Each number is 128 + 32 x the weight over its row's rms, rounded and kept within 0 to 255. Layers, rows and columns count from 0. Numbers have three digits each. The size before them is the row's rms in percent of the matrix's.

# down: layer 4 MLP down (transposed), 192x64, rms 0.0529, rows 63-76, columns 0-63
# gate: layer 4 MLP gate, 192x64, rms 0.25, rows 64-76, columns 0-63
# up: layer 4 MLP up, 192x64, rms 0.261, rows 64-76, columns 0-63
down63 108:132104122145094109143127157149080158120140113108125097126094127130120194144149127138202129119135151122106123048096103145126138144134072081132107073172123132067070106047119126105064096099179154
gate64 110:122132062155103184165160072175151131113125108168110163112135131135150132147168094146156091128149180160139142148086128137143099120109105116179121058135126169149102192071050103134151103082123090
up64 106:119120162100174095062132161139105176098130150066162121151123135129123130108131174079048098107119064107120080107157132111137189132173127134118136170196146141118094116148148146059146135181114135
down64 100:131120084153102195158132082166148137078177100132053139089146128160136084122144078153175087126114156147163162108134093116120081145133157150141134128048108150121199156112120137114198117117117150
gate65 079:085114106133109099186040153144180109115133111165083101130150169138167135108179080135150165112102121129131178174111160124103120187158129123129157171136144070075119089084111094156116175153161133
up65 100:094120057096196116137145112206147137087083111082091156114153151109184099183109165132147095145118163183141133102114104114142115095135128036139129171096094133081100122118133162123126127102149118
down65 097:163135133169056080141114158097109144150143177193154160091103075128060116129164140094089120160140053068136119179150135146108138198083108177142129140123134100140131105123122080133122138149117113
gate66 103:060112112151166167074161137141125145066083179087161146113109133156194128108163126118085176121113103138121160194201178128128102154133149094169141121164164109131148125142130161073153125138100096
up66 127:114125144181148096133124172141110097099150096155131182147142081093108114135106152068154074105155190151132107099125061071161131106161064147181101134132113161114099136119119069163100129121111196
down66 112:084144160093100098128085158136120130125162135192030080118136080079147115112135117122105116132123134103129096127174144082100144117125128088103096148105168122123059149115124122177125190159195076
gate67 102:098138101101161134088144129136114165111139117092119132117126155123093175116227151134144146132121131152116115185133148098093150092123072082156059177086152170111128092170183062074101136128122099
up67 095:189095120134074139119155128057086107155054132159156096144141063130132119144037053099120130134156097126130093127094177130114132140108139189130141087133142085131091170124138128159133098129149138
down67 097:094156138133153157115138115131201132119114112097133127127165118108136108110199167178100143129098176113194136103174145167113140132138205107116132092139116195083198176135092079162142150156151139
gate68 106:086142118106161095119108100199141125130142150086167179155152170158114148109156175171118108083130093113134084157184118099157099051132159122134116163125183170139121144074136146099135124059183122
up68 094:104134164161114127115127174128083117130105091199085059127142114137176115160130122122127163200167053136105185101118142107112153186174107125183117095128113129202154132123156084131145110111102130
down68 108:114135119115152067131172070139128165072156142142176110166144123198114130075136159154108135080157117143142099149189057088147112128126117122130172142091137186133128180070105149147128122120137061
gate69 089:138149131136100078127174143125124096106132107192118126159127071154125121093174128110053142149069147171165149095098044127129124150099090133112124154157185080100109119142130069114172164182133144
up69 083:045127132139133169106142130193106163085117123109098128148136159076119168079133159110095116153107128118131170138201147086123167146157136071109113148156126053118123079101095166107106114074169157
down69 090:144098104125076096156122143113153110130135091153111116115124095145148111073145117086067091154119153154141129126103049187109131194114105122117048187142170135118130073144155111106126160208150134
gate70 094:137134116136126113107190132141163112062102115082144122120109132152163142118143181096159082133153139102124115134080133064139126123197143100085209071083101153140155161150143052090173124124117105
up70 096:135133095123118158118081071153130105127123143117123128158115070138117151134082154121112174117142111122186129120168108080103162141062094151106153150115117160012146165165169122145074127164067115
down70 101:131066146167131172158151138123141115131135130074152112178079090140100141135127095114125131204169126139138150158156085147175128094128095100043090107148146135183087119119160072110144198118167113
gate71 106:132043133140146096107117141193105141083186188115111171107144109165181153138132100113107135119134178102171130142195108142140148174167149077142110140145139116080148137103095119146188122113067153
up71 099:138083083144082134098149120167135142120170232088153148097097116183159180114111138158094166100130193157175160115138149174122125099150156107139107099154151112106154138097081148149187130128116166
down71 091:138201146146158125200142118097149093138057091140163051182129083072082139122163140106119092149123084156103170130064158123097132135089110154157097114129121144172112128138120130146107115162157164
gate72 105:124127085152140133043084143128126141187137136110156095199163113134154158113094058171124127111128086104124127154157149103099155161116047152140115081154155059130145115124126066170137129135129162
up72 094:101129155117169133047051192155161110087163179082122135138162159142127134148198094133135104147128165136100123147111173050114142136120116135111100090146191131123144152174168147135110150157114135
down72 095:161133072071084112205119065101140097091097041140119128120171151124157087122102144147118172121087089138118126117125104146121172117159148115149117128123082136135146083078105090074142107079168146
gate73 109:147121095112121090138147129157162183185111175074034097149125127124075142174121159150174064145122167137115102114107094150061170112099143147141110138110119145171153107170129109105134148066131101
up73 102:146124124100182112166104089167093126136144151086107137071140181190148064144122130066123091152155108049129126118108067139148076152128100177119121168112119131142158117128145115132195122099185118
down73 103:142118146117164129154090174111177082129183145167161120104145066064110147107144134108187145092133165145129131159114170156200108135130080107079144173121128111066104171116117153134064124075132140
gate74 094:086177126137095123123142128112144095104055145135131199156101101102176129091133125146118082131139193077085186095107161150097150142140146097138105110129057193165157180143127092093137126114090123
up74 099:177153133117134146171106121087138123087086111115149070166113148145182183103115108128192144106141136092099158165188117132136167089171113092174143112165090125132043099187107134139133172133117092
down74 106:191130143107076107119161073193113107188191127149115082127130140090156118158106132105157160149089170157169112123077128142136141117125040121123161096092092103123143162077127130090099146104145085
gate75 108:141127153132133119112105106206123101136119099169198094111161123145055112108107104087065152145125139091111192103163114144115122169089073143145155119143102057111099130122179113130173121152128191
up75 099:172096099087091120131118185130150139177096073113175133100121125060112140144059140130177102141085138119134112126136103113116143123130166201135131107142085165122116114123235140117180144167114144
down75 095:125122160141138060102131069098108122102088087149094125142130133207162084141158124166114112134148110158099161144158145109130100157136173077110156158101184094133174162136031156143136109078130103
gate76 093:216122118146145121085160122132120090177214166126082098088160091126111154121161078133104074086126140092141119106114089079083156141152116109148101128090173124134130123094144108112103092164182095
up76 113:207139116165092090127152100108156137097128142090144115120152118105131154110160133151125172094121104164128255122076091111108098186112083124142138121101155136102106112143040121140135140147097134
down76 106:166121137200184147146147121125151134129150158128179125181077089214101116120127094147100137192101124110164157101107121168097121146181134129170093100130138107102081162122134099183152079159125169